{
  "d_model": 160,
  "vocab_size": 1024,
  "qk_norm": false,
  "tie_embeddings": false,
  "warmup_steps": 200,
  "batch_tokens": 32768,
  "train_tokens": 161400000,
  "steps": 4926
}
Each number is 50 + 15 x the weight over its row's rms, rounded and kept within 0 to 99. Layers, rows and columns count from 0. The size before them is the row's rms in percent of the matrix's.

# layer 4 attention query, 160x160, rms 0.0771, rows 110-127, columns 80-159
098:49 61 56 56 38 22 48 32 35 49 54 27 36 84 54 61 80 34 17 66 36 54 66 82 58 42 44 44 90 48 47 37 43 51 68 27 48 35 60 00 64 42 37 56 49 47 55 43 60 43 49 41 22 54 51 52 52 32 57 43 31 41 62 27 23 52 36 44 45 58 64 42 29 49 60 42 38 61 60 61
101:80 52 51 59 68 48 05 53 45 65 56 08 29 39 52 54 45 52 08 42 21 55 60 77 47 62 84 59 23 42 65 49 52 45 48 59 36 43 42 69 63 43 67 51 38 58 57 62 34 60 56 39 57 41 50 54 69 38 43 61 24 53 48 41 55 53 50 50 23 25 50 56 57 46 47 51 37 61 65 49
103:36 81 60 66 71 38 60 38 56 42 26 23 51 54 48 46 32 36 38 38 64 53 53 55 49 74 52 32 47 63 61 69 44 33 31 53 39 57 53 31 56 72 53 50 71 46 66 30 53 50 48 47 62 43 61 58 41 42 28 67 66 49 62 34 63 56 43 58 41 28 35 42 52 24 75 40 39 38 48 42
094:55 65 50 31 37 43 47 88 35 46 26 51 62 56 72 55 35 52 49 14 66 52 32 69 28 46 91 43 47 61 43 21 54 44 35 26 53 62 67 69 50 56 49 48 49 62 36 38 66 65 58 63 71 38 52 72 44 39 63 70 32 13 58 32 43 75 51 66 50 57 58 53 69 46 61 16 42 76 55 69
099:19 46 60 62 62 25 39 69 48 36 40 38 67 51 30 47 70 51 62 50 38 61 66 40 60 47 85 61 55 51 31 56 53 36 46 57 83 45 39 20 60 40 40 57 45 36 41 50 61 67 28 60 57 65 52 39 60 49 38 53 38 62 16 37 70 41 55 36 66 24 45 32 68 82 49 64 60 49 49 60
100:50 52 69 55 70 36 54 72 55 47 57 29 50 53 46 52 56 39 40 71 68 35 20 28 42 62 59 41 48 45 47 37 33 33 58 46 00 69 57 39 41 48 33 38 78 72 50 39 38 46 55 68 43 47 64 43 58 53 53 68 61 35 56 50 21 58 32 25 57 55 53 28 86 59 17 61 32 48 61 44
095:26 55 45 72 32 36 50 45 58 56 41 54 87 64 53 64 47 41 45 73 73 66 63 32 40 46 13 36 68 26 47 41 68 51 63 44 65 35 37 54 32 55 69 06 55 43 38 59 58 53 51 29 46 68 62 25 66 66 44 55 28 45 52 53 62 61 30 57 47 99 37 50 68 52 56 42 56 48 64 38
090:43 74 54 48 36 66 39 34 28 21 51 39 44 23 47 34 56 53 70 74 56 42 40 48 52 72 37 35 58 44 35 67 63 41 73 36 60 66 79 57 29 53 49 16 33 37 43 80 58 55 51 54 22 40 28 34 44 68 66 50 50 31 40 74 50 74 38 27 64 37 26 55 63 92 43 43 29 77 62 58
096:62 46 62 33 39 09 41 41 39 66 59 73 38 73 56 39 86 60 79 23 59 23 36 36 52 26 54 36 68 09 45 38 54 58 58 68 43 38 56 62 40 52 73 58 78 51 54 85 51 39 54 53 33 35 34 39 40 57 47 28 50 47 57 32 55 32 41 43 39 41 60 38 48 47 65 57 51 66 39 40
095:31 61 57 66 43 55 47 63 67 61 23 41 50 32 52 19 49 68 33 39 54 82 52 26 79 55 60 38 46 68 62 21 56 77 33 45 37 29 48 36 53 38 50 30 51 48 42 46 67 85 38 51 62 29 26 58 73 38 44 44 48 64 54 59 38 51 16 50 60 47 49 45 39 27 48 46 73 73 33 62
099:66 50 56 53 26 71 98 68 41 91 68 46 64 47 39 58 56 69 32 53 55 32 62 62 48 68 36 42 55 64 63 28 33 06 47 36 63 61 48 29 36 36 34 51 22 30 26 55 44 32 49 30 58 47 48 74 66 62 61 57 53 40 54 40 33 66 51 67 71 47 50 81 52 15 41 32 56 56 52 44
095:41 63 53 17 75 34 56 44 74 58 32 77 58 65 45 65 53 56 39 56 71 63 31 66 47 67 54 58 57 17 50 44 79 78 56 54 80 32 53 35 89 68 74 62 42 56 64 50 79 50 58 39 37 56 35 27 39 49 40 23 58 47 57 53 26 66 64 33 49 52 53 56 55 62 71 46 30 41 45 17
101:50 63 67 48 52 26 54 54 31 46 63 66 51 61 62 35 41 49 55 61 43 54 36 75 55 50 18 57 61 52 57 39 44 34 62 52 49 45 41 56 71 53 36 61 68 51 25 35 46 34 55 54 28 61 56 62 76 51 47 76 48 41 64 66 35 35 40 20 29 40 43 45 06 28 47 39 58 78 53 74
097:42 60 81 42 45 68 35 79 80 39 27 29 39 24 58 56 24 36 51 43 20 58 59 47 28 81 87 60 73 52 29 57 31 68 32 50 31 36 41 29 54 53 57 63 51 35 44 31 37 42 70 55 53 45 46 45 62 75 57 70 57 55 60 60 48 47 73 43 66 34 65 38 73 36 50 56 35 48 44 62
099:59 53 56 29 59 60 51 47 62 24 67 25 23 65 68 47 31 43 64 29 44 41 63 66 62 46 44 31 40 39 30 56 59 44 65 67 14 60 82 48 52 55 55 43 88 78 36 32 52 24 46 65 62 10 34 44 58 49 55 59 29 49 45 53 48 36 33 56 58 52 53 31 77 17 57 43 45 28 49 39
094:56 71 67 28 19 39 52 75 20 41 48 40 35 55 37 52 48 89 58 55 71 36 65 81 44 45 51 48 50 47 47 55 64 51 25 56 53 53 37 66 50 54 67 52 40 66 53 72 72 53 51 07 76 38 37 45 57 60 37 41 48 72 39 59 59 59 70 55 23 32 50 60 47 26 45 28 50 30 48 44
085:36 68 51 55 49 53 44 40 69 69 45 41 16 36 28 51 51 53 49 46 67 81 43 63 41 44 32 46 56 48 13 57 62 50 33 42 83 29 60 70 43 67 35 22 30 59 58 62 64 41 38 56 46 50 70 53 52 51 53 15 24 61 45 76 59 32 56 70 39 62 17 79 40 39 47 19 56 58 63 53
098:29 57 56 62 53 69 60 66 73 53 42 72 40 51 57 54 81 42 59 32 51 83 46 28 37 33 44 50 28 59 72 41 66 58 44 49 55 49 54 57 35 16 70 74 22 48 66 47 52 55 31 54 26 57 57 32 31 68 41 40 44 48 47 54 65 39 42 44 07 68 54 40 38 34 56 40 71 42 35 40
# layer 4 attention key, 160x160, rms 0.0789, rows 110-127, columns 80-159
097:54 44 61 61 57 69 40 40 49 58 56 34 36 61 36 81 60 50 29 59 50 26 77 55 18 47 51 54 56 50 40 28 70 58 37 60 52 35 57 52 45 66 56 68 31 78 63 27 74 48 42 68 87 07 34 60 52 61 60 57 63 55 74 34 68 59 35 57 69 34 50 53 64 35 65 23 45 35 56 38
094:21 39 50 29 58 69 77 48 56 48 78 61 84 42 63 33 29 18 36 78 69 40 43 44 65 30 46 51 76 45 60 57 59 51 54 57 78 25 30 54 84 46 44 56 43 50 59 55 45 55 73 25 48 33 48 69 55 61 35 47 76 41 49 36 54 58 40 47 57 42 42 73 25 39 67 35 50 59 56 65
091:73 59 64 58 45 44 58 43 37 79 67 54 75 46 48 77 34 21 51 71 40 35 33 55 71 61 56 35 53 64 41 24 52 57 22 51 34 64 72 49 86 52 55 61 36 45 60 42 38 56 74 37 26 44 63 72 33 47 35 45 78 48 74 59 69 78 39 63 37 46 31 30 43 36 58 75 41 34 50 40
093:72 60 49 45 49 37 55 65 45 38 24 44 54 41 63 33 44 34 31 68 63 52 32 42 65 62 33 26 17 57 45 67 54 72 23 71 50 48 61 72 59 61 73 62 52 32 53 66 51 35 42 63 39 48 48 58 14 45 63 34 46 35 72 37 66 40 49 41 48 47 29 64 53 60 57 55 21 08 55 37
095:54 49 59 37 62 32 32 56 19 65 39 40 75 50 54 51 55 69 34 49 34 51 66 59 61 60 82 52 69 40 49 71 51 44 43 63 77 46 64 23 45 55 40 34 70 32 44 62 60 55 46 50 81 57 36 59 60 54 54 62 37 55 57 49 31 59 53 45 67 47 52 43 28 38 57 33 37 74 33 52
099:56 38 67 22 99 51 56 40 36 20 56 45 25 62 54 47 39 98 42 52 29 46 75 50 37 38 75 17 58 37 47 78 63 64 50 55 49 59 86 19 46 54 53 33 85 28 46 31 63 20 64 40 65 52 48 46 58 47 60 50 38 42 46 47 79 56 32 36 62 45 65 45 59 66 42 58 48 36 57 56
096:14 32 38 62 32 57 60 24 55 66 59 27 50 66 55 43 68 61 64 60 36 33 62 07 56 53 34 53 69 46 39 52 38 41 68 59 27 38 80 64 38 29 49 58 65 57 24 47 61 31 22 57 27 38 53 60 42 72 41 48 59 55 35 55 31 64 34 42 52 47 46 44 56 50 60 52 62 60 14 53
090:24 66 81 59 25 72 43 47 44 48 48 53 29 49 58 29 51 38 52 36 48 35 44 61 44 50 65 59 64 55 30 50 48 33 43 62 45 32 50 35 35 38 54 30 14 56 56 65 65 55 31 67 51 56 31 60 49 45 33 36 44 21 45 71 79 54 57 26 29 45 69 51 73 56 53 59 71 28 26 44
094:43 33 28 35 41 40 59 14 38 37 21 72 42 84 57 45 79 42 56 77 44 25 39 39 46 50 64 23 37 79 54 22 42 60 57 26 44 48 42 69 06 63 68 47 55 42 54 43 47 47 39 54 50 37 34 18 44 71 71 36 73 67 54 36 56 43 57 51 54 81 43 65 56 27 60 41 38 43 53 26
094:52 65 48 47 46 54 40 61 34 36 29 61 62 45 73 58 02 63 32 53 61 39 52 60 64 52 29 74 42 30 36 23 54 35 58 63 32 38 48 56 43 85 27 74 55 61 54 59 43 40 41 46 62 75 69 80 77 48 31 43 81 68 37 60 55 29 50 53 52 51 61 55 24 33 10 45 54 33 63 29
095:41 52 72 40 50 53 67 66 68 69 73 61 46 17 43 70 40 42 45 49 27 40 62 45 37 42 41 79 47 33 41 67 52 40 63 47 68 60 32 43 65 28 52 62 33 51 58 37 50 62 51 55 35 48 61 67 57 24 52 31 45 41 36 51 34 67 66 16 67 43 46 68 61 45 33 48 60 43 68 73
089:52 43 37 44 57 52 52 31 53 57 43 43 34 39 65 37 69 68 40 42 49 52 71 44 46 46 29 41 59 62 40 44 46 63 45 46 52 53 79 58 46 39 71 37 68 76 66 54 41 53 47 71 71 54 76 30 46 63 37 16 37 51 66 63 55 43 48 73 38 44 50 31 34 34 58 40 42 81 79 51
100:75 41 66 37 73 74 21 38 68 74 58 44 38 43 48 39 52 45 50 42 31 60 25 50 56 54 60 57 78 37 56 57 37 58 64 39 66 56 59 53 55 57 50 27 78 44 34 42 45 70 57 34 71 29 47 37 57 57 74 43 35 37 58 23 49 45 26 76 21 44 33 62 62 36 22 60 34 19 45 68
089:42 69 50 39 44 85 60 50 52 20 57 42 54 50 45 44 45 43 48 43 33 47 28 52 42 57 36 41 37 56 49 70 74 66 14 64 37 80 63 59 32 69 34 58 43 48 69 64 35 44 60 54 46 35 60 78 91 47 55 51 45 44 52 42 52 54 51 47 45 40 48 52 59 34 20 39 36 52 49 39
096:64 38 53 45 45 41 47 78 41 43 50 47 29 47 41 75 53 32 51 47 26 32 52 57 49 52 56 35 69 55 66 63 46 65 55 73 35 34 19 36 63 67 62 68 81 48 47 24 39 25 83 41 51 38 47 18 46 39 53 25 55 41 66 15 73 65 42 38 53 73 42 59 63 31 54 45 52 34 55 28
084:83 59 51 38 24 54 17 76 48 56 67 62 44 38 50 25 27 49 82 78 50 59 38 63 43 33 35 34 13 36 31 65 74 48 64 31 42 47 65 45 38 62 57 66 58 34 55 53 25 51 44 32 33 28 43 56 64 41 51 61 58 61 41 52 49 31 51 58 62 46 64 48 31 71 81 61 74 35 76 52
084:52 75 39 45 11 63 24 34 59 70 57 66 63 76 52 36 12 78 47 72 48 44 59 48 55 60 56 50 33 55 66 45 26 58 68 32 58 36 42 71 86 80 35 55 60 41 46 51 71 43 27 38 21 47 61 47 57 48 47 59 40 64 48 72 58 50 45 44 25 61 57 28 52 65 58 29 62 56 63 59
097:43 41 43 65 47 54 57 18 31 52 55 48 36 68 52 69 73 47 62 64 39 48 53 65 87 48 45 63 38 49 63 28 31 53 59 12 48 45 47 40 56 27 56 59 59 96 37 47 64 25 46 39 52 53 79 59 53 64 54 41 53 48 43 51 69 35 43 53 55 39 52 21 63 67 25 36 61 75 64 54
# layer 4 attention value, 160x160, rms 0.0655, rows 96-121, columns 80-159
089:38 08 64 64 33 26 59 35 35 50 43 60 51 56 48 70 48 41 60 63 74 38 50 50 41 27 35 63 60 79 69 51 44 48 48 37 45 32 43 22 79 54 45 58 57 54 55 26 61 61 56 58 48 64 48 36 56 31 69 57 42 54 71 51 57 84 52 47 23 64 28 53 45 30 54 58 74 66 79 39
085:59 27 17 47 44 45 64 39 33 33 52 59 58 43 70 35 68 45 27 70 56 40 83 47 66 35 55 53 40 54 37 57 31 57 13 12 71 73 41 24 33 47 73 49 43 76 34 70 56 46 53 52 75 65 48 45 40 39 53 72 59 55 80 42 45 40 74 50 60 57 63 61 46 59 44 55 45 49 55 43
095:53 30 40 45 53 52 62 66 57 49 55 36 53 68 73 55 52 35 36 63 32 58 54 32 42 57 56 76 52 40 40 49 74 54 46 36 61 39 44 62 43 69 64 67 55 51 63 02 54 53 63 39 58 63 41 73 63 63 47 57 23 48 43 63 57 45 57 32 63 59 60 33 69 46 23 95 55 61 57 38
087:59 53 56 29 59 31 21 99 52 47 88 52 51 49 34 51 66 31 46 35 51 26 53 45 40 55 46 57 53 33 73 60 44 48 65 54 45 36 42 57 45 45 67 46 61 64 71 33 12 57 60 61 39 16 68 55 64 49 46 35 43 36 49 44 73 36 50 40 29 62 58 59 54 20 51 49 44 57 42 21
086:81 49 86 46 66 36 40 61 40 41 47 56 40 48 37 39 64 23 72 31 64 68 35 70 33 66 73 52 64 38 33 37 55 63 28 34 48 54 42 53 57 67 46 57 58 53 43 55 47 45 41 74 68 68 20 23 34 49 88 40 65 47 50 46 53 34 61 50 42 57 34 62 49 55 51 43 35 37 40 59
087:53 54 59 35 52 33 46 63 65 59 38 66 47 45 45 49 55 70 35 46 54 38 53 63 38 64 66 40 42 61 64 53 85 47 71 47 44 55 50 38 53 43 33 63 77 32 79 63 46 36 28 53 26 26 40 68 57 64 57 44 51 37 43 01 74 31 56 59 57 33 57 45 43 63 74 24 52 58 18 46
091:60 48 29 61 29 64 52 57 56 47 62 70 41 39 59 67 38 60 58 37 58 67 51 52 61 90 42 59 42 32 62 39 57 83 50 55 42 43 67 64 28 66 72 49 59 49 65 59 85 56 71 50 42 55 27 20 51 55 44 66 45 70 40 29 54 37 34 60 39 27 55 35 43 45 53 35 57 52 35 39
094:52 49 42 45 38 32 49 15 44 48 30 55 28 51 61 62 49 52 60 56 59 46 30 65 46 45 70 70 52 44 38 71 31 45 54 72 73 56 56 42 39 88 56 40 60 76 52 47 40 58 29 31 67 63 50 48 44 36 69 50 86 53 25 64 62 54 55 26 47 68 48 86 40 72 30 57 48 65 70 29
090:58 44 66 61 55 74 46 82 40 59 51 48 70 38 60 69 32 41 58 40 44 55 61 44 61 56 36 79 30 29 46 60 36 75 57 51 29 49 55 48 54 36 23 41 28 50 36 64 32 52 32 38 58 43 47 41 42 63 53 42 39 68 75 75 70 26 38 53 60 61 29 68 56 48 12 59 33 44 66 71
088:47 56 50 57 65 73 60 63 39 20 59 34 81 39 38 33 49 48 36 64 45 67 54 65 37 58 36 68 60 62 64 64 53 38 84 42 57 58 67 33 49 51 24 53 38 54 54 71 48 32 52 64 24 45 63 35 60 18 50 45 31 41 34 30 72 59 64 60 42 46 51 33 49 37 30 65 25 45 30 58
088:45 70 27 41 49 48 41 66 50 42 58 79 64 58 49 29 43 28 68 48 55 51 38 42 45 45 39 41 17 41 33 71 65 48 36 53 60 40 27 46 62 40 83 42 49 28 55 54 47 77 59 67 29 83 71 38 68 51 33 64 29 14 41 25 78 21 53 57 36 68 41 27 62 63 44 53 42 67 50 44
085:35 37 42 37 44 51 48 57 30 22 80 55 38 59 56 38 56 42 69 40 46 45 57 47 51 48 54 40 21 72 60 88 49 60 64 42 49 78 50 41 47 21 60 42 84 58 55 49 19 40 65 55 27 39 39 47 44 45 53 43 52 39 52 33 30 67 37 24 68 60 56 99 52 73 67 70 59 43 61 22
082:65 53 06 32 18 46 40 41 55 49 46 62 61 61 55 28 54 56 44 51 59 49 55 29 34 46 56 76 85 30 53 66 65 90 37 51 76 56 65 22 70 29 48 60 64 50 37 53 56 62 29 43 53 38 52 48 40 43 38 32 52 49 52 47 38 56 82 49 60 81 59 44 54 52 90 64 54 49 52 41
090:34 36 22 50 43 58 36 61 42 45 41 53 66 76 60 61 85 52 63 38 54 57 83 65 66 60 40 48 85 70 30 43 69 48 51 21 13 35 58 46 26 49 67 42 56 64 33 30 65 47 75 63 54 53 27 38 64 70 39 44 63 46 91 53 80 18 68 48 45 23 51 43 42 48 40 48 65 54 61 28
090:27 33 43 27 43 38 45 54 36 75 60 46 77 54 49 55 75 54 56 29 36 62 55 35 62 44 63 40 62 45 70 24 46 23 66 35 30 87 48 10 42 73 62 50 36 71 46 51 21 69 36 60 34 51 56 45 54 89 28 60 74 60 58 56 50 61 46 43 61 36 55 43 53 41 58 67 48 64 67 45
077:35 38 55 54 65 38 55 59 33 65 58 33 49 27 34 72 71 58 70 47 45 38 25 54 42 24 51 58 27 38 40 52 43 50 31 62 78 47 50 30 61 37 29 73 45 43 60 62 71 68 87 21 40 62 77 61 60 57 57 55 66 70 48 43 63 66 55 53 55 35 54 78 64 59 62 19 57 54 33 40
095:50 72 55 57 68 43 55 60 55 56 69 43 55 21 54 57 81 58 50 44 38 46 68 49 22 54 22 61 59 55 39 19 79 60 80 33 53 30 49 26 51 58 76 59 49 43 48 43 36 36 58 23 48 32 54 41 51 50 48 56 46 40 54 63 46 52 53 44 55 55 61 40 57 45 37 47 57 55 42 53
083:53 42 28 63 25 57 38 60 31 59 68 58 76 57 54 45 27 75 50 59 56 47 49 67 45 42 46 57 47 47 38 48 59 25 77 40 39 66 26 51 54 66 35 49 76 30 73 40 57 74 72 49 70 48 39 31 32 22 35 85 42 34 64 83 53 52 52 35 60 60 77 43 49 48 68 57 44 20 67 42
086:47 59 43 65 74 63 37 54 78 63 33 33 47 54 42 47 59 55 49 51 32 43 77 48 44 56 52 32 51 56 56 71 58 22 43 63 47 44 65 61 36 40 25 36 38 26 48 51 36 58 76 56 60 63 39 78 56 56 13 54 35 20 37 34 67 61 55 42 75 60 26 26 51 52 60 56 40 31 47 59
090:40 47 32 66 61 39 53 38 47 23 64 69 49 64 31 75 59 70 42 43 27 55 34 52 24 25 81 57 54 64 46 50 44 75 27 39 83 65 56 62 46 46 69 55 25 35 31 48 50 41 82 52 48 55 69 57 27 51 65 26 59 13 51 44 42 25 21 63 36 35 69 43 43 50 45 28 43 55 51 77
090:44 38 58 62 57 67 55 58 65 50 73 49 85 46 48 44 58 51 71 40 70 37 39 55 78 60 74 73 45 49 39 34 28 53 29 28 36 35 92 27 34 49 69 32 38 66 52 62 59 69 70 71 46 39 45 53 45 12 49 75 55 52 42 72 48 52 43 60 14 41 28 26 43 35 26 25 59 68 56 59
094:17 51 33 41 46 41 49 73 56 49 55 69 26 51 52 42 46 45 46 43 74 43 59 61 49 53 50 50 51 31 60 46 45 54 41 26 67 23 64 30 56 56 57 32 60 53 59 50 67 60 83 45 60 38 61 45 58 18 22 41 46 45 66 53 46 48 41 48 38 30 68 31 53 51 84 54 59 30 67 70
088:91 51 67 43 57 76 79 30 52 55 21 49 68 53 51 52 68 39 52 50 59 46 63 47 23 71 28 41 40 37 40 56 57 31 64 59 53 34 57 65 67 68 52 67 27 62 56 42 31 54 24 80 27 68 36 35 86 47 30 36 64 93 65 33 50 49 25 53 29 49 60 49 15 35 30 41 47 59 58 43
105:49 52 50 56 54 61 60 77 71 63 31 33 53 39 67 63 33 37 56 31 21 50 57 62 76 49 57 27 62 37 75 49 54 53 43 51 52 32 65 82 35 55 73 71 62 66 63 54 69 46 44 53 63 37 41 16 44 38 67 54 13 28 48 53 60 59 56 67 50 42 60 30 66 44 31 52 65 44 25 45
094:63 48 67 58 44 42 55 16 37 43 33 27 11 62 56 37 66 46 67 63 65 47 39 56 48 75 67 55 57 42 22 21 46 35 59 47 04 59 38 60 35 42 37 58 59 56 46 36 37 70 14 61 33 39 62 39 80 48 46 53 60 68 36 64 38 57 38 54 57 47 51 65 37 46 69 56 73 60 61 56
098:48 81 43 69 47 38 45 47 70 65 46 62 33 62 38 45 11 64 46 42 29 71 51 28 41 64 51 80 46 33 57 37 61 60 24 28 30 54 56 83 83 50 42 32 51 42 51 72 43 56 36 38 62 41 55 29 28 45 41 46 43 45 46 52 10 60 44 41 45 42 73 56 56 25 76 56 66 38 37 46
# layer 4 attention output (transposed), 160x160, rms 0.0593, rows 96-121, columns 80-159
076:55 49 57 32 53 50 48 44 78 54 35 41 34 55 26 50 83 61 36 52 63 46 59 37 51 94 45 47 34 39 57 36 33 71 35 47 51 74 30 17 74 48 45 42 75 51 68 58 68 44 31 71 58 59 48 45 22 39 30 49 44 37 51 52 36 38 48 14 29 47 54 63 61 24 49 54 44 57 59 47
079:58 85 82 37 39 62 21 66 46 30 56 25 37 56 89 56 43 70 32 34 58 51 60 28 71 41 48 30 38 54 58 57 24 31 47 76 18 55 56 35 49 68 41 43 58 40 28 26 51 48 61 40 56 42 49 77 40 54 69 65 45 44 62 33 41 84 37 46 71 59 43 81 56 62 69 30 59 71 47 51
096:51 39 54 48 65 47 50 48 80 61 40 42 22 29 58 25 35 65 50 54 52 52 56 71 56 55 43 29 44 49 76 53 66 62 83 59 65 50 57 51 64 38 50 55 59 46 00 49 60 71 62 45 42 36 48 41 69 57 48 35 51 31 52 50 37 52 36 62 42 41 55 54 41 57 50 44 25 62 42 69
086:44 42 37 68 44 46 69 43 50 53 50 69 47 57 40 24 58 53 66 51 48 56 72 44 51 50 77 42 37 53 44 72 38 51 50 54 64 72 54 33 32 74 58 16 29 65 56 34 41 57 42 62 35 83 58 46 33 44 59 36 62 43 51 76 56 46 60 61 91 44 57 28 45 48 19 47 51 59 16 47
079:38 41 65 52 53 57 45 63 51 61 66 64 77 51 49 59 42 89 55 46 72 52 56 57 54 52 41 29 29 53 38 56 43 59 35 43 71 62 56 46 19 41 44 47 62 46 42 73 32 63 39 39 40 39 61 41 57 34 58 46 54 60 64 43 75 56 43 42 43 32 74 31 74 35 67 53 33 41 46 42
082:11 59 45 60 78 36 46 61 43 44 33 66 40 64 62 62 91 44 71 32 27 31 57 53 41 48 33 57 64 44 53 55 38 38 43 63 64 51 61 35 31 48 74 60 56 28 58 86 39 44 61 46 42 44 20 33 47 26 30 21 51 15 82 64 31 50 68 40 34 77 43 35 49 58 72 37 75 42 44 73
078:36 62 59 67 61 50 49 46 53 70 43 41 54 48 54 54 73 45 32 64 31 44 57 49 51 38 58 43 62 38 31 57 47 58 62 57 38 40 62 63 59 44 36 44 45 69 65 49 26 34 53 71 38 37 30 53 39 35 32 41 28 36 44 86 39 49 82 41 43 51 26 58 92 26 48 86 32 30 31 55
083:42 54 82 43 37 19 48 57 30 33 52 43 70 60 58 32 61 35 69 53 56 36 58 49 47 54 59 28 38 50 59 33 62 55 33 54 52 65 68 25 36 66 74 51 69 60 50 36 24 67 49 35 56 35 54 58 29 38 44 37 35 43 63 58 31 69 43 67 42 51 37 23 44 37 51 34 72 71 37 30
083:67 45 33 55 41 49 55 51 52 14 71 24 47 44 52 49 31 49 43 50 61 42 48 68 18 47 41 53 69 53 50 24 62 41 67 62 64 59 30 66 44 69 65 55 24 32 37 41 61 18 56 56 54 40 56 43 82 56 46 87 40 29 33 68 56 21 63 29 74 48 51 45 41 59 59 59 38 50 55 76
081:57 54 20 49 47 49 32 40 50 48 60 38 26 59 85 48 50 69 50 28 38 65 45 44 29 30 62 47 62 53 60 42 53 48 31 48 54 53 50 62 76 45 29 39 47 50 40 44 54 53 60 45 36 17 42 41 60 73 30 59 51 46 45 61 44 20 37 23 64 56 40 59 45 51 64 60 68 48 61 59
082:65 52 53 53 62 26 34 32 54 55 70 72 42 56 55 56 49 78 63 34 51 59 39 74 44 60 69 59 63 34 57 58 63 51 77 36 52 77 63 64 23 62 70 54 17 42 63 55 20 38 48 50 34 39 39 41 32 63 39 52 64 53 52 29 47 33 48 54 42 55 75 49 43 44 42 45 46 32 40 75
079:50 87 27 43 76 50 70 58 52 43 74 35 56 42 54 38 62 23 41 46 53 60 55 62 59 65 32 44 46 69 49 41 39 52 59 49 64 55 43 51 32 63 59 31 26 60 59 65 34 93 26 25 68 43 32 52 48 64 82 51 51 47 64 62 58 53 33 37 60 53 43 49 64 60 69 26 40 78 69 63
072:24 44 31 61 46 56 57 64 43 78 30 40 46 52 33 53 55 42 32 40 35 81 33 67 74 43 40 52 15 35 46 45 40 13 51 61 65 49 55 59 51 72 48 38 44 72 58 40 52 28 47 62 57 76 36 23 55 74 51 66 32 50 54 77 27 48 25 54 38 44 53 52 46 47 26 68 42 42 60 54
082:89 57 53 59 57 59 41 76 37 60 65 46 40 29 41 45 34 44 25 33 58 26 56 34 38 40 35 61 15 23 67 40 40 56 64 25 38 82 81 79 40 46 45 60 56 74 36 44 39 36 42 41 66 70 61 47 67 32 39 90 51 43 57 41 36 66 34 40 67 74 54 59 63 60 31 67 30 73 40 59
080:88 45 51 61 59 57 66 49 49 26 50 79 30 35 38 41 39 26 59 53 39 20 67 57 21 76 62 33 67 54 39 58 65 53 71 41 50 18 60 46 54 33 21 22 48 24 36 69 81 47 62 49 32 70 63 57 31 51 61 40 52 43 57 54 40 50 43 49 51 78 73 77 51 83 29 52 43 66 21 40
073:71 42 33 35 52 38 62 44 40 14 36 39 78 68 53 64 41 53 70 43 70 49 57 45 45 62 48 52 60 63 41 39 47 49 74 58 65 39 43 46 48 65 74 27 47 66 46 59 50 40 49 59 57 57 23 61 47 53 64 64 64 74 57 78 60 36 59 14 23 90 22 60 65 46 18 58 63 61 52 87
087:49 34 34 51 90 27 43 46 71 65 46 38 41 68 62 38 59 44 48 60 15 41 57 36 49 29 64 27 57 37 64 51 70 52 60 47 41 78 88 71 32 46 26 51 54 50 53 46 47 61 45 34 26 57 67 50 58 53 82 53 33 71 42 53 47 51 53 59 61 39 63 39 49 62 53 36 45 60 52 56
083:57 47 42 46 42 17 52 53 32 43 46 74 32 41 60 58 59 66 36 30 39 81 47 40 53 35 35 62 28 29 45 45 59 51 45 56 59 45 53 72 81 54 55 66 21 68 40 43 44 49 23 35 58 49 80 43 91 50 44 17 37 62 49 51 51 62 39 83 47 23 45 51 54 43 73 45 56 48 72 48
082:68 47 26 45 43 55 45 53 60 63 81 69 32 52 69 30 68 81 25 51 43 68 40 44 49 52 57 51 53 59 64 83 38 50 54 47 81 45 32 47 62 26 72 77 55 31 21 62 54 59 59 40 31 66 52 26 58 62 75 60 41 66 56 26 37 31 31 36 32 47 61 47 64 53 38 44 45 33 28 40
084:59 56 40 24 40 56 41 42 64 32 41 36 73 44 68 44 49 33 65 43 50 29 57 71 71 98 41 39 45 51 56 73 51 51 55 68 47 43 58 49 35 53 38 35 31 53 41 54 56 47 49 53 61 39 31 60 54 30 71 52 36 45 78 22 38 36 57 51 33 67 32 61 54 78 78 39 40 53 37 81
080:77 40 59 44 44 24 29 63 19 51 46 59 45 76 50 32 28 37 53 17 81 22 50 66 70 39 39 42 56 21 46 49 43 60 46 70 36 33 56 31 60 62 46 47 48 31 58 44 21 46 49 54 62 54 48 61 65 38 63 39 33 18 56 42 61 35 55 53 54 52 47 42 63 42 46 94 44 44 58 60
082:71 58 72 54 42 50 45 37 50 35 35 43 77 36 57 39 53 39 50 36 61 29 42 51 37 58 35 25 79 44 41 51 32 51 58 55 56 62 40 59 45 53 58 63 45 66 62 77 68 52 48 63 54 44 20 48 44 42 73 46 36 67 50 57 41 43 66 62 60 75 50 60 58 69 72 35 64 68 70 36
075:42 46 55 41 41 62 37 54 59 51 64 48 29 59 50 76 56 61 67 77 49 37 54 43 56 45 46 60 60 48 43 30 73 55 66 48 24 59 52 57 64 39 47 27 61 55 15 45 58 50 59 54 68 56 48 68 47 75 43 48 37 40 35 66 42 70 63 28 63 46 61 49 81 65 44 57 33 33 42 21
095:51 54 49 67 67 49 61 50 61 57 46 47 07 68 41 72 50 51 49 39 57 40 68 43 40 68 42 46 36 45 78 61 25 61 49 45 36 60 44 46 56 32 40 43 21 43 32 65 68 66 83 68 16 56 54 36 61 54 28 61 29 74 35 80 79 27 51 57 70 42 67 49 66 28 29 75 42 68 52 58
081:37 46 73 57 46 81 41 28 58 58 58 66 28 83 65 62 61 72 59 61 54 62 41 19 45 42 39 57 49 31 35 25 62 51 36 42 70 53 71 39 50 53 48 49 40 49 60 62 47 37 40 74 65 56 19 65 61 45 31 60 67 43 36 53 59 61 40 55 67 15 65 44 68 41 52 54 38 58 77 35
083:35 36 64 68 47 45 74 39 44 51 28 42 55 44 50 78 63 45 54 59 55 46 46 30 61 53 37 35 22 42 44 49 58 65 60 67 57 31 29 72 54 80 63 93 60 51 61 63 51 20 73 48 56 71 47 33 52 30 51 23 28 93 53 56 42 57 61 59 45 66 58 30 59 23 59 38 58 14 45 38